python train.py --n_layer=13 --d_model=224 --n_head=4 --n_kv_head=4 --head_dim=64 --d_mlp=896 --vocab_size=1644 --activation="gelu" --norm="layernorm" --norm_place="post" --norm_eps=1e-05 --positions="learned" --qk_norm=false --attn_scale=0.125 --bias="all" --tie_embeddings=true --parallel_block=false --init="trunc" --init_std_qkv=0.0244 --init_std_o=0.0 --init_std_up=0.0244 --init_std_down=0.0 --optimizer="soap_variant" --lr=0.00145 --beta1=0.95 --beta2=0.95 --weight_decay=0.17 --lr_head=0.00938 --grad_clip=1.0 --warmup_steps=200 --schedule="wsd" --decay_fraction=0.467 --decay_shape="linear" --final_lr_fraction=0.0 --batch_tokens=131072 --seq_len=1024 --doc_mask=false --train_tokens=601700000 --steps=4591 --dataset="wikipedia_en"
Each number is 128 + 32 x the weight over its row's rms, rounded and kept within 0 to 255. Layers, rows and columns count from 0. Numbers have three digits each. The size before them is the row's rms in percent of the matrix's.

# layer 10 attention value, 256x224, rms 0.0689, rows 41-98, columns 0-55
083:144116098128157095113127080153145137156125080098138065144128084174113177200146144096142147123128075123100089132155184133139122143098106092085065112128154103114106147169
084:122103081091117205113105084160134159090206111099097109146140166112179117134156130086129091165129148106128086117122125097147094150093064114066075133101163142151129118149
085:094161144167136103093134107147171142125128166141141129089147095094144091073110115090142104085122141170044152135178147172070077150068118126167148133109124095120126126137
086:100146134104121108084097187165118131133112123121156157124156153182086098112149161147146156125119094130143123155159076136139101149119110194099148124113097136048123084119
086:127103113122120085172144092164099137165164101095136097138104141123171100150185119088148132154170119120082158072149123140079104125170168062112084111171081150108112134124
084:166101129165073116144110114093178164118098117056150124137085086079074141160119152115092117109180117131148090124142152107149173152101160107180153066115159108133125173101
084:141165105058061093076101143105141102102175162156133167136116121048113081110108159101178132092156137155101121149083133141168148102122161150139151181125073097094084167166
081:178150105110218132133131049135168087075086103184143126103110150101068161111157106147108094177078128143177172117154137185155135134147128098136153099109130147131102167111
085:101159161143132108163166088119137165142156129164150143126141180124116121076195113104119104180104135134074133111134132188097204117135160192127151142170097102051129140114
077:084127156183090120181114101092135143180096105122135155104129122101118123092123153130115098080123100141131135130167094139182129173118099128141110091171116142117157120113
079:071145169108135087089195085094143210068154188154135171117140155123169099125141151088132180143165148153126086158134174124132155162170140169165088187135176140121190088143
082:138107110124128114155143136122171156144141151058170155131153117134110141115200069115142149109103130130118095136142144107072186158109074106118107125064134094125139118099
086:097175142080156097146155124156147059135156125137114193119168118125139149157134122127145059116111151125197146126145150091081060146153123162067102136168164141096115073122
089:101103156113164167132134155121052125093138086137115205083108144196145113112165137120124090117163138153089135058096130116119123083144126114096133134155139110150080155096
087:129131172138084149124155103124133119144107137137151075094151153123169159084145074158056113135153179160080124152119151172157109112091130098104143124146188144132066115138
087:056135144098167131109121113134100169101092125075122134152147154087113156140108146130120109152165183116132168115093159148138101081152128154125147164109135125115129135095
087:169145135134146129087129137083128124140100106087095081136146124151118085097089143123111135123125130153161133132155125145127110150184145153084088050169143130139117111119
084:151120117162176140148133157161186154100149170153133108158124131118098104107163117215143122136141085123131077101097134119102143100129177071070108168087163148138097161106
084:075064099140107078080171106146188114169235143129135091151129137121088124185131155073094091125132068172147164143155100100145134121111140079135094137189163183137150132089
086:122157155119100226134140138142121115161144161114114108060129143123117132072125041120155201131059129173119118122080136126152137125082101131092150152141120117176179143057
078:099133172164132107165086141078076087104141049134150137150129150209122160146074144145156148151140145143127104184119184110122174150086159103106125130177114148202133159145
085:125143153160153167158138136060080161104166106130062155159117104112135152079178089135075122126140103114103147169137165110144145095101121073123051107083062097165085125152
090:128130134151130095106144097066142145137188084148106116167089066166129148156132085166127107127101115153117078137122110163133146118166123175124113113152160139157127141122
095:139125132162127175097129089160155121124147109111120172093136121110102142117134152121149158143081130140133130080089126149156100176172103104164159151194124137094146110156
094:196164131098075143101082190131092157109129136172085128161076127110074074135128132125105135122154207124168105175108165160134182098107147150060151122139168139157167118167
096:166100136123165111131112148164090100165125105138096148124130122120171090185204131144137119174132104142157157136176177172105158137175140162094135112115169143098097150152
093:179106116104100153116154149165110060159143113190116065102093089165163154069162082098133123127197115140116086123214150127122148127149105134188089103117109110094157142121
093:140111116136142147124142122122160092129124153119165135089126136106146130126155162121160147097117159088159126112136155097170135133161160155063174124115194135099110117128
099:068144145068177082113137122146156115091104160134141086155117135071123168103099143074128126133114074134142153136183141156136078134102102182086126138196131141091125091199
096:121112130195166088125093116122122165129107056181115135092112175179142139123085108117113133070116138150093181145128106101118119177163134188150119182084084135099140106139
095:103122100135170151143088138138068074065133129159148120138162089098143139103086136146140153166100057134170139116103102161174177074135142088101092218107112181139158118111
103:169116110166156180129132143131131045150101180131081094092105099151145120116075110155186164170100111152150125109172093084135138155143171130082191175131132144155074146036
098:124086180190077132173133152116171087137093093080148121104138149149140145093120133140105102122148152137136141115115141100154133157135126112048075144160106140120124142181
095:161134115118188182113099120131137157105093151086100105153118195088146169199145115141163069101151102153175142090076112131129074179203125133165162125134148134125085173119
098:094140093089105144139122127103137166075161047130155115096120111098136094177112161101111149093092066100182178145114150145162136142107133114127134146163203101196114111111
091:109141094182137112095087079101131129110103091112121106178132117050174153123140132139111142146112180112072181195139151156135074121086179118117150080116133095116091090170
098:108066168157195123124140136133135158046161102140131182091107188156109143204167089171152185082091154141117120152140107183111172114134096144133117125096120161158118084146
092:167142121131081118116131163078083160109095176111122037207104117151192113103173112107144106097086128143157119204097102156157135209112088106155106134078130083146115127150
098:110159167145104130123104124153116152057190173158144124093118119136114091095105079158098154165118095168091166175091143155194097187106131144136169104119099113093167137108
092:136114164110031175108084144126127107129118157124141076156196139080139144173130157134197103098114119125158121214152099092135136150147118115078177142123201100120164174083
094:106139121116083153142139099193089141124158050114137145118180164118134169069161096178074021147092079151131101203130157103158148117152066147070153121085106141116204106180
100:139121129096141092163141126177084137164089132170138137167175138190133180100164186100126110135200097206123108137082136176109097138132114195094108161127143094108141057119
100:103130150139116107153118126111081175151173092144130159099122130119121161147145158139198179113115183115099136147178049106149128128112101186132108137157076187150117127138
100:148164154133206151176179162093095092125087098115196133138087104169149137088112082112167073160109155124111136091118143123110086137131178098093166129191047162133161142114
096:125030076135102162149105123133145184142108110113117126149139096148087113082111142120102154107137128159169128093132116147067148115118158087136160144135161227054120116095
096:151122091096130163105164116116135141145110077178097138119092167160137106140107129158144104123144115122168121121098174133191104089135127127118071147123140115176169137143
098:085125111085154104096072112067196135055115122148176177123169132100153178123150133187099146094094125150105109112118123153112155158129175131123108137112140107167173119098
100:079124058136070094148126164136138115123115114115157133124133134129081153071178103132080180140084120092128142087121119129097142165111139111113195102096105091147114083191
097:151163175102138160136131125114119129131170134176101145161112141192144093121141111114132100151115102116087063170109095144157162131142147100184146156150150120122139092079
091:084106143138111155088126069123045152098085125169124159125115142151147144101141184150108134111124100121154134089211106164077170086115145126114137128133181093169115086150
094:075117178164146109098168095141128149147194079177031110110152181138150101094130183117123100139128133170172128113133113135120069158160158132120173077191108119159147146106
100:167134123114150116129164202163093130119107092099082161132139151128124156138048113112169225129121117109170127161078108102051163081149126157131126095131163118141156134120
096:121164111117091144138083076120119113159089128176135130152151122026116134104110068060115116149163141129222133132157117078156162134127126077131134155128102203114152092168
095:162091113100080143103134081158141135108125111102158143112109046142152125153063111118164134178123187094102126140154127097141110117149178123170137195129136122143142075168
095:167123201080151083149138177160123173122148130071159174133113090128105116030077102153146091113133138175151122172150115145203141141152112085146129128123121174153099093190
094:148130119084150113143118135126128179102153156148128141108121187102084089148129104072165063144145165121158136158060146151087164190077177117104131121104077110100194174198
094:132174175206145133122088108115088153125111108102133145129108122084175154143097180136136109142115140154169098111132115077126116126123140104066102129114160114150150102113
098:096113157156129087112138152099122115141168196138096118150159141087099143107136113057118173145142106142141153128105163088096104093099107143121112074147173145154140110110
# layer 10 attention output (transposed), 256x224, rms 0.0613, rows 41-98, columns 0-55
084:130134160145146142158130154135075127137135169136097135125120172141095062086135118128184163112169166129154192157148070102171181078161137135136125109145110109131139110085
085:134151128160144099150185132096159074200039165110131139094098132150058084151061128167110106082106115183135165129152135159148169136141149131165097106154166176155135135151
089:166143104079131149115060154057134112115089130119131174121117137160135123152162169189120132146177175043183099138095145088186157100095144113115120150186083172164128169127
086:168073105171107127073133110058149107084152105121115143114097141136153104108116132118092121166140116190174125136087169056070114139088106104144151144160148076208151162136
082:123111168131069150103106117063141087082054137145120119080157176087095127096069109169104145187124119146171128142144137141152160149102110189185135144108143040124165103102
086:112141095161218145073106113201164131182111113128118144167141173115157125154121125154135123125112155111147169143097136133172123122134102153139131148109131229107110147166
087:156091190166185128171162169155159145135100140085140064119106119153167164113113110134084056117120141114155167141166129133120081112136079155133127142142195110148162089109
084:130178160112089167068144177165103175182156128069115142116077063161153090219105155134148132064177160109076102133132075111096134135120131149120091127111147096131148094120
088:106055107111135161168118198130166093121103126057158114098097145135105144166099115113155148094126149107155110133135123083151080100148128098177076065031145142178148122130
080:141128101070189089099136177193123126108101145118161127136104121109153152128135130112124157196116171108091123142129135099117119113147145093062176150102147121175143145173
083:155111164137139150144124221083135080141134117108124111179141172157117163130115058112140092140071143102142134055156116138130118188158082119087124069081144104093125173136
091:105142085124115168077090123129093137111162106130106087150106137090153072114108164120164119117181126130123157130140160100127106105131147045154181117161150113085103136129
086:193074126122135101086134163135105156154111089151138067101098118123103130137133116095123153135074108142049109132092111123149189114072154118158158132087144102118117195134
088:137124160108073100115155063101112119142128180157167120218150167113067142109101112129198156105123179104171068148163114135127099204147164109151102136098139121101165109120
085:072152092147131124091116128137150167150122114158122130138120120117085086122111170097229166153104122087151081100144110109105148142130103179138126118126139135077152145163
082:194156101148105126133169120087158089128172086189130186146130115189162113128142117155120139111126091148129106159157105125107153153108177079131097136110158134082098059174
088:110138144162111176171167102168100124147136107158168198131132182101153099156166122135152134130142143179051116111136126109116111087098104095129115179081182155106160090121
084:122105159124136105171128112129121106127121057142142176106147118090131177166114162070136116144114168151105175138140127152115115154154050110173124102155100085106160108137
084:186161144067104163144126129117113138171080131115113146139104146096110129080135147096137140102092134104188137125167167131108128185163098173108157148061125100090116103176
087:173160148123068069177136141157148136111143175181144092094130156186129140211107169139132115124139117108131147145121130134146140172148150132161087084160183155101101171231
082:165135149151116148085139071164090185188116169112129135113129130079186114074145109113100097072099128097095165113122125164176149146118156158164097102101052094135141094111
083:125095134087118101097096094161123072125142069143208117117132110131095095152095187136145094132127139126116167080154131176133070142181124108137190159163121172139138138144
087:179145156155148104111140102139086132118106166084105144091202186140130191134116110120130148142099149098092111138121091100165117151145116097128151148097115150132136116083
095:144146148103181072106146144154116092053136061143070085107148095130122167056094079153145173191141079123137116119166115141110064070056084120111139150101147139104102143096
093:091181129137146154089142116094150127140130111151133138147100090173057078135145124105143144154123197164106076076157106131121115122095206111134061104131125136106192077166
097:176144118108075163174125193168135107119163114153128081079121154111141092225164062157144128118110167139110156161122146115150135081107094145133074096100119139148143144141
097:143105163122105142116170125132072136190081158212152168149131134125152173066149105066073147097127090133102158125144139150172109081170105098165111097104134197120139090125
093:118147104142129077085121131159096033135123161093181082090049115132087181107095090143121153092118160106125114076172135123098132241126157179168095142133128102153140131173
096:089143180062154139108136070171152053120149174191063121139160098068189044110152097122150119081110065127111153111164098122156176146083141156118106095139074158104107167138
095:128140086158137093135106160105114148131122138104095112146107126122142133119183112164159157113116047194131172117107114131161135189096195143181124121147169183099114111125
094:132160111190168146120112118214102145064142120082143118100090128101101098133139151115123110104137105132190157099115116068110168042121115093138137204148103185159145155087
100:170098171151131113104149124120159092091169141151105139102080103177141088097134119147145171155099107120143123127167087085113138090166158164120126061103067131158125140143
095:108093151122150129132107139126185133111149117094081152077069143133095165115110086120126085125114129147089091156081144111109156132107093135058113212099128157080082142146
098:147111123095171119068095115138110152083122207070127154171118150136157176141104120115150212152144153098113163107178119100132130140156144170134102121040158122127099117113
094:165148108130126132158152115135115130129109107147117091106100174091148093119126154136164131106110145134168154118131122151202185141134135168115123146121113116184167139130
090:141115103111148198121101126121128116122174102156146159097119094155168158089058148110172126143087105092129144114122094174139073079126156092139089158127092137098098131139
104:085112119150171136114112114087142082111144128149092138096072149150177103109140142131126082161129148082168141107146202099095071156123147123121139159144090117127125128190
094:094128117114052125124079113127096159127115148115148060095104144089168163118155114187108165106118169103133066128124147114175111129086121153147115166129153058144148093079
097:078158121169125111105115125124123135130126113125189125151147181191184133113110108160122062097120140150046120131115110159125088141137184133147113115171109153071067122110
089:095100130093033183111101144134135061102119130080166118123118109073125149138142142080165105102115163186166093149118095156118117145122163110072110180126143118111134159105
093:117139161144054146125087141120070057125112154183173120157196126099110115138106077155118171173165129121122157165090120162119120139076099176199127136101100146165130122141
095:101142098111064143107149059143108115122114111115110123165152148157151107180131071125165050125130104102140202104137186141085130133114108111080149134124197108141107093126
102:139169142143129078152127076076130087139140185117149140197159124131059103188107047087187121103145104077143109138167080108127162219133118172108087142146103141094103137154
093:096110164103119140216077174144127147142122132203135146123111157156076135127176138142161166128152181094143123215145162122133123108126139163127102132102132170106095054100
097:124089135121116114129156095131127118041152163133141173171072173147118096149126108148130143094134112146172125103154130143084094126098115142173141176145134152120145089163
092:102057117111109137133155150125099122114093098115105096147119116153128100135179126068091141142060177179152122133100101120161070095126133129162095169118110173163148138153
096:089146135090122118112093057086149063066142107158119151098163092093167127057132115138143155062136090147098091088133136099101139150118190154128145166092142127159127082176
100:096140088194140138106120187105192141083195195085104090181192112104102087085172144080146113097091130125148080104144101101145139096140095140143119103153163114093126154183
094:122152116160118222123163150160130066114079135159092130160079178139127111088167066130195122133119150141108099112127106126189146118139094104105160127093136097160090185101
095:109167119131133115091137134127074186083157153137096176104124133101179101169097153107080115157103150157149162093138157107144136152132099127072131209163130112157068069162
091:147107149125118083186114157133144176182142151181103093094091115114157134061111079123106077118207203146128164103161077148087076143151113148106148131124095110170137160101
102:173144156136136151181084139169068133198119096067130133062154144149141164123115096178147135168143059100179090108137149155136104134099103197136178144083077124138179178159
097:104158134110170099106102078117125135088133112126144069147104218089115177144117112111108151121182176120171154141140096120121154163108095113140127073169070091098184106143
092:154088133074150156141099056105162116104130091110128184170156168085124137173084125149168158120118174084127061147120103145126118131139134121152146123136050144088146144137
094:099178129120177183148104130166117113147142116129178176094149120099121127112210097073120120122101124122075142224152096203150167105115136140166128202163159195136066064148
092:127175121088156102110141119111122205133106107157203116102171176158131090132156174111162172147140108084118073130161099133128125103136090088110166128090148148125169160111
093:098148109125160166158140146110066195137143129135121114145149127173157114142081120122110107071079142136192133110105122112109060162069145113131167090174071120055089160190
092:141120150191145126094162093125126198167191165099135176115178119136121143181172117064168112119152081118110073151117087115075093161102155125068133090139151129080160115106
# layer 10 attention query, 256x224, rms 0.0678, rows 64-127, columns 0-55
110:085102151145108138138165104124148117100137119089082127124160157122152143110122082039116053084115169152132105056161159060095078143191090156082104122152136136129115144102
102:179075152123110123076114169092114113207097097110078116166086129122087040131107126181162081135141118177143121105156105141152104123131140156096218062165135055141085191132
101:145110188174116143134113092128066120114152113144156131153152151087089089145065125162156144158112167170116085089136177082082184130135158117163143124131065118167164057117
111:184107142132077142121144144165124174138071121101095101103054105061104171130132071118160174182135114149063133132164130168092106107077219166136072097094149092147134086068
106:147110145183167141127112138149129106158086105107105158185094091084121176092125099080151119139130153131187146156148101083163147166090088131097145145144194117153091128103
113:124126120136095068177118091137125134188143158140133132134137174063097144180124132075092144147131153112102123171128089128148109066189070131111101142139066145141131145087
111:113123134114154089133118151118113139100152150124143118177107092120104156124125136105113120123123134148109193141094110175160113176113106103161087169171108150062087125139
111:126183137082150171105123105139113105072180207132111104122110125115096106122120148091066128150083149168126151084125176114153162102157155116127158102117145103149202130104
106:164121073144155081168135116136092148136118160102194087109105123146105123110112127062172067113206142128085114107154126150114177107160161141177104095100113117110133192139
109:143174088092126116126117171193058133131092151116132183118081136096102177099117135121177145064139109092142135092140136122104135144097133118147116098083108142131125138143
106:110186182197146158102128119136147081106063090155102143121121234173115125136081137094114111093165056156144081053143110160101082172176073087138109195144163131134133140134
116:102107136126123102140149158163121148140128135124118068161105089154104111091157128098118186151060096148154106128102149099168190134130090118144127116158096121087060135137
108:156173120180099115142116107174171109157111155118080118090106129154171111140140142119118123166128122029115126082113162121149156104144193144132106163141132149145113141109
105:101132098126154163141123098142116147151088147105147115144142095153134104147066090104192140134123143069159089134139129126091109118110091156130114153068138073134108135078
104:109090150066140152096135143130156114054097108107099089115166085137139095168120168159120109178064056047114225059096121090106069171107199096128088122119079158127071149105
104:149082121097108091080089064084164117154137160160161143160139115151119068147065152089222078111119112121109138151138181145168179123176110161164114172106099131123110120106
103:115117145153108160073119153118077152128132147162134097124158088091188183159104125098121118205138112149204111170145123122124100182167173200121203161111117165126111109103
103:181135091111119135189198096126188157157150150114173161143126154174058086155087165150078158157148149116082120157128097104135097121114119127134119115171092094178154060131
106:169166169115122096087120102158182163144126110139113065158204097115213164152125081140096138156073110115174105120082118151186146114162140114115052121122172130148131130135
105:130113123099086076106165110161144120125111184124150131074119156152106150144077123159164115157142207110157131096099142149064104171115057180163140148137035122168136105131
104:138095093121134123069149148161150118090133109150135146132106098148129094142200038157142066111145090104105162152167087152137167096135099116156098141092164098230130164114
098:103099123153126152103104177110163127098079082180151187137144096134109108146150135117090076127153116221130095126156100195106097084154140211120128092074107169119110193104
106:078131176125075099088127147185109117142152111162092139170089107110128090096111134109133165117138170100088056092141128167090106136145126094159104129107096095125123175112
100:095136076087133169123197181140175165159126137144128113090150143124119138131089113086147139075169149166118152134076134078140084187138152156166128195055162087209143175132
107:183117149169093103110151148110102094182111149133137116131150109118113104137136168095087178098108123202126184130084114157121142143166075149150123089075181205131094087137
109:139196107109125090056102125129093157076134122124161070138186097222174124127142193082071165130141155123106124164137148076083094164145135114103162088162148118119128094156
110:143137153108146107112158094175095110122078166113161161116116152086073121121102117122089120189142125133100125143094093118132121101132142175134101122114167159114106126141
102:155196136158089120093216103170144137136103140116160114083100090077094086191110109113125106114104141104119143091092159158119191112099086107134085111131149114152089146100
109:054066162125133142088102034176109178131095130196112137043103120130111110063145113131170104192115153086146147103117143187070160071106147121070038139124152142072131128127
114:098144128148123144095153135163148157143159140093053097133069090162113139092106108111113070070147145116097158149130127110069172126097102089117128126136105043121166150188
106:095141113131142178130107128096126103111147129140141159182104114132106160060113163131141090113109100093213141093174114150097163181138088145137110111104147108170136105115
112:138108148068147106156114124127125146166075141134082112086120118098116212111130134164096201200037102148092093122132198144155154126126097193089141108109135116146136154127
116:157136084183093126110082083152125131131125093104155117057124120177077124154109180122133180124105113119147137180135117143127120125155092130148108126202207140131057083157
104:112089125154156119110138113082085127133132091153158110145173191098174114139084169088099116131089173174149151141167099202112154171045175167100039121143090091150150108158
104:107096140146118161132116106125082098164160144166125159129109084161086100152159086156134185164092132153173094171208088154145175147111111086143071138114143139133184149105
115:093105131163174151132150121113148108153157130122133127159099080100110150107094194130115148109137146204101119039080100072155090143145159164085128131106082066104187112130
106:196152167179086101135126104088152149175079101084214105108178105144118156125053075079112108108048098169087104109116097121165156086145094196132143099126156113120139126096
107:148102142091077132157158152119151124162135110130168133126131108136154138082173110119122145118078115069172172103124207188131176138164139125114143135139079125134151073108
108:103144086095128100132141100104132157105146167106114088125137156115118151139117147167111114163124134177214154158133162099088113129163151154169134137150104108147119157107
103:148081151145138154084175142129146158137167128111131134149140159159159087135174086111133108155074127183152149092137166120188154124147085139100096101138159092124125057152
107:127114159131167122135098042097156097149145093162115128157165105095126105105157067124159070135112116121127131140144154083092133124062142101133138069135158173152096181123
109:083102141098146158157105127118082086129069086105121107078095108142136118077134115160116136144132153103093096158170096094188077130173149161163105107137198101064165162083
109:173175166125060050119153149076115142177168124056101157113125170111105124128161144148138080154182103083153062164154148210114081102121146164157146103119134145098134117160
105:141126190109106054155152149112131200162062147089139122164116180161080078160125120088097209097161149132174161088132096133177194109111118097187128141107175214112164109122
107:082139090159126148086170091131109111157110169041065173187174158121174140196125154117123108165178127147117158101133148200143115154132156082150090140102091179153097098132
105:118105145121080183117123087134096128151141129134116120180147118145035059083121106149160163108122139073128169146170128173162130078162143166117106104145164172119160111086
112:137102157073168126101144095137077118177131151124143079120033140115105115121099135158129140089107100121119087106211159119127183090106109138152096142170127185162113103159
110:053148092173137136171161181123146086072142163067105094093136141130164168119099174128154128144093105042123104139095139180122073096070169159131100115071190074093121109170
104:138102059177138161091144108143131155103149071126134166129163123123135126158125139120153092143097091121077082136122150103168120143068105123169125079137117129135141124104
107:087109164103078187117134113143146162111143132138062169070112152132105103151136144138173125153107149070125085137136149096163138149170083099197098089149136064106124107093
110:159168135148096069121128150138192036095088102116112155091169148101180105116132039134089125127178160078165154092135067124123127112099067114078158150120106174147150133118
112:098124183101176125113135113102105086140073160056090118126136169149102127123089098145124069131047121142070101116079092184175114105107124120162153119141103121121075121105
110:185120129104071136126096152074095076108139077127133116143120225162170153122100156099163137152071100154093154097156132089120116116157188136173152137113104177131170147134
112:051101148112141102166112166116151104156168149118154139170121129101157180100137138136154166164165078135104099122194125110163132185103127155150163113052186195143141084122
106:100067141190134132107127129109166164130124123076151098122127125121127133131123195179114132071142141072091102150087113137097183118148117168171125160118115093115149088066
102:134096118053120134142121115135160144188120173177148085186149152119110144138164159108144204093105086114108083155103143109108123096180136098124116161162130120148060182139
107:162140095132093138163076105120094149135072101122168141113118162169124093106136143125082124124121121184125073117079165154183138129118113059115149143107111120118126147132
103:164142140113106148110153114078177127135117128125155139141124121111118137111100171103092104133137096129062159111195049149104184201116165106078159104116164146161118118174
115:142149112119153140156089129159183115150105141135102160122080160148121135107139120118140175148155097111114175149151135152119176161139108047108134063119087144111152111135
110:165195156210152174119101135106133141113150112064154112058115123157158111088143116137135104123114074100134144100180082140138128121164095156107144154106093139117167112163
106:152121163109128127100112081117120124144137128107107175086124232108124156164108176155066104161090118130149115216177081129152089168164126120143110092147127182098136147125
112:104112112104107127162112125123067125151168091099117124112160113123110157135123119155111094115145136185184149107140138119129080093127177098113131122097105172135131144102
102:179126162141174123144179091133109147087122070144108118175115157114113116083075135177137169132162095116112192104204091138179170102102102120150113106152143128082119090126
110:117114146112120132098112152155165127089155159116177090117111099134168155133157141127121140151126168185132167105117135128084105115099107104155129093098176180110125148059
# layer 10 attention key, 256x224, rms 0.064, rows 64-127, columns 0-55
109:136105152107129098199216117107069069154171126074123148103165131105172139096116052104120114122130162160068062145153140124108185158098127122098162127163060085134114146130
107:176108188082112144081123133056110141198152085115135124128140102122080110114077119142133113086148072129126107106137131108141093146156145128113172085122092079157111135149
105:122130184117095146173124112093063160141108094140148111098156151089081090131114172136146148121087112132169134134123154079078134184092175141144067099137143133160109063136
110:128102091157127170110118196099090145144086140129125121106160110050060127127096067124096073155129152137106159130135131158103174158150164100153110143141120111176168124114
113:166131186186164147130088157126109139169141070069120196111092082107137171119100166116114127093140145072137158146114068127157114159143136170091100082121140100134113174108
110:120138123100159090146123141177152116102123164141164104133168134092085143140099147091146095179130185150149135182122109124170146162163151135136118157164100080163144106015
108:140159075175124134130091155094159087079159146147166056169127094114165132156117082128145098132131153151121141164154098117133149175146087095129151139219157113107132135162
117:160110069131091165111125108176127127073187185149080098162100075124128116079135177144008157152125154164116120134081152048138103144126175138143135073118076113158166156146
101:110095096145176060144080084066091134110157138083132119110103114151128140084105079074153080152148148090154150113162187151108132138107117162101195138063133107155103050134
104:188122114120082112122113151183040131096093131115118121131125143151051169108143153149163098092131145149122136115139132159141138140140116119071173086097152121119178118081
107:147140148189103075095137127104090110092110107077138163126150175165133095099175110057100086115124065105160099099119116124176110157138096074140103163124132137166125136107
113:136089132094177110105137127142156104085140149119057144127168140112123087071133210095101135171138081138192170127070148097135164126112104168115130093190147148065116176138
108:101160130173073099170109091203169118158071134084124119110169069176167165175107105161063122187129121073080190104123099114130128099107147150121140136133118125114154150133
106:095122085097128156111112116156151187123100154107159116129107087106082119073101119110162179157158117109186124150172116096130178135138091136124119194094136086146190137110
106:127091089061057109137116118197171120088139122123085135127157111134118152167144157120115089103053124106177155075136176142136084159148117082092126162071100178127186107160
104:164106174132107122113097070099116138157154136154143124089170132124152063165105162130181149139127123136080124148123144139117161146099104136150164117118128053137148132166
104:137109143086126129127114082124135133102128158094179075127123100157115158135153124161139112155156136123208081100123091151161136173136191145094120098197089187096171167138
106:139115136150129075081174131120187120186112140127148145165132141175126124113067160133068076126175149126098130151160109096107113135132177115119119166149152104169137098133
104:156082169069132096114203121089205155106100084180121143136160176113155144145149114187083088105069120112174111190098132143130137110154123116121091136089179138172140087144
107:114133104188117108107151151129164127109109155108173115088097120130144148096051162179109115135115094127137117097128162128081140214098092148098128186120098133172102147111
106:109150111147133105148129105164197152122129096192130123181126154122085117091138044128160158173124098109151152115152105176110169124141129143165121101101193146171105139096
107:081121147144182077136119131050109116120130084186096193065156158076149124122140159095135056162133094203114099103141111175073116100130097159144110125091153132115122173165
110:103138142129089112074116163207107145153163121191116126183113145107121140121103070130148181107160186140099130164109125191091161149095092143203183129171131146071138131088
109:116091036148107159121135205181098150129110107088108122112147131115121073119128120112113173126170109151162114115138110050129108156098138143184146186068144116167131174168
113:135142160143077119112099159115111136158076187139144170143173113144155150076179188101076123133112139184141176127129167176116147144066085125169116122078111126126119139121
113:129120155093144111074093132135158126121125104127226093142126127122136082153099153091139112133102122128098111098169140127102095091149127084104095060089155086103115087169
110:169136113124162144115170127113121102065097153147103139146149129084073178132139094060097132144188145114109072122121118114131116030155176147110133168126121105153114092144
105:158116136161128113129137107168157107116097153122105123101176082134121121207138092103110092129137138146132127095140098099129140150134082118134157079140126070125131107106
105:079086174145160150085128083159125110132118155198075095073112074119146105120091132142198104075111127166129154105119100154096140082100160110113083168107100127043115127133
113:090142174102171131107144116131119105168111070132145178124128096133135097101169146157092091091129187104106197144112110162072105183112093078107140105131120080153146169185
113:131113159122163141126127131127166096107138137081100143168072142126047133118069172168162120177109066119166164145108085131105185123118128115125112115114116106139161170088
110:108098125090135135169169116116095126136073143142032151112126147093167162119151163180130163183114112133128145139120156153160138092115117158063145135079139091097090137102
113:184141117143116103120082094157164154105158088113126139089141137098143152162116128121087134142129054072146115159141163135098146060163118108122124168168201120130068151143
107:107106123183110101142119116126117154123106132126115142131148133132145106125061152078112074146107153180132173102148074176122113112085132139151115098130102132138107126185
107:127135130103075112122085124110190166116156155144199138053150101122109089106174114148138147166163175169146082161145157134097147182099060118168084137133133142105120133090
111:093171075158122172128121086134168071131184124142125162137124138140187136122102184106149128085151117157100143093162088092164154097138087100106132110079081092151165095150
111:142148131177164164134140102122082143100144194136172102070108111141136137138116084129081091122089127151179148096123137119092117119172123127111167114120133116139114114039
118:136144098060131108134110192155127118126124143164135125130132092113162132119136144063119114058151096069189124069123083101106162079157117115117131155129081108150143116109
103:164144127105152162174075130077178116144134065138133142136115123119119177144099148118136150169140122174141082096158128069027120126105120137174129112151135075172129103085
106:092093123171157175080131145142148105097157141203077135094159117120115103134101083141103153151075118193094141117078117151146158108060114136128129111117140098154134127140
111:144079136121202138099093115107135093138126120193178157186069157068160131107144098125141096165099120099138086141093184066123134111098141103092146156158113151145091178116
110:104099146122175116172127114123105130119082135101057066106092089104071124134135089109110165153128168129135176113114155134150133111184083093133143207104170134078157140160
107:146168157096109082084112150097076133118128111061092127172192141153149051086184146143160116149180126092161109118139128186114083148129156179158147162132106163109122170167
105:158120135125114131079178128136157138138153179095134143122114153161150118119101095120125182125127169123061149112153079119194134145114107145143081127128182128124177145106
107:154054058143143142074168108161119101129080116074071148124130167160150123165089109145181132112125137150101133095158144163073112150137159062192085162041118156164122118162
111:115149151115113163109139037051124171135110178137172127146159135145093101155161132126150131097136140135111158125100167083147166046051090141119106129101136135121160104113
109:099114115131104143105110137091102116116108182137131144197077147089118142106135154134176182084118118101078086111140192155129097081091104105181090122144139153151129073146
104:121164134136079103109146153111196049129099137100102114120109093196184171162174143090148079131172102110170129163150124142153107148170175142134071087127141036100107112149
103:103110096143148189055179103147183144112114068171128119155169142109133099163132119090115094084112185098111127078121121164173101163132145116127139124066108133074119104082
110:061076127121176168119118124081139132158158089124145152127144158117089092164177154149121156137179150141131124134101151139160152125118166093186113142173117102139110101088
109:140135119126068052092129210113154112147065135155146117103069140123170102138130074157093148089120138095137131115185110150075112121130133161018127163149065136147107061110
111:136095154115141159146086170132165113153079155117102103131151119141107112166065152095093108063067128143093139101088121187137178111087162103098100090175119129132101170130
103:134160151129086122190102185095064082058162108093103131142186186118153136167139125108135142161103178115141163121150151142146122134165187107195106066166118136213152159125
109:077093154142147084148168150132137110099131084083159076111120139105132169130149129113127176113109139115139114150165145104113137137106154186150099098062116123065123099105
106:117115142134070166166145149123138105146110074123128125038137155097103164132121158156115142125145176105135106171091119105092107110093120166137114138140139103121138059085
107:096139137097129166147084120141123144190093164173188169141139074114132149153157118134064144133116108117100127089133145109149130159194074145137107126170111170140131070158
111:108152160102172178139109142162116149104129130149145135164100138141172100113096132151098115106077117178136081146158159169132106163133127089098122198140116110118194144121
106:162103178119135213152188121038108145083106114167134103120131112121127089132071141124105097101136117099104130105145088194134151159144145141118108113096074146102121148165
105:108124103105132150099089131093173104156148135082099141156123177130120138149140114137120191158136132146148137166155100148121162175170149107129153075120109118090165071150
108:145150186172135142139082151121151168116093156122140153118135088163103085123149111125112098127160092150159159105161078085122102091158080145152180158149099163116149075118
114:151093109139110149126110174100134120182127102114143118126174091118145124155106109185108135179159117120148090159127103134162123102139134133151059140121155188099130177127
110:131101135133137104140163119141137124120149071115156137069164173097153143166139099155135066160135128161161170120141193134147086096123157115092148108075104100085178131126
105:124140214116164081084083097093102139100113098132132112148145124160126040057117081112116127175129144075118160124123104108097149068116151047125145128183155070075118074132
111:092116168140141139150136196182116120141136104070117131152163179104174142150117110118175110147110141164101103105119134122151126115056101138102081151135166108121141114049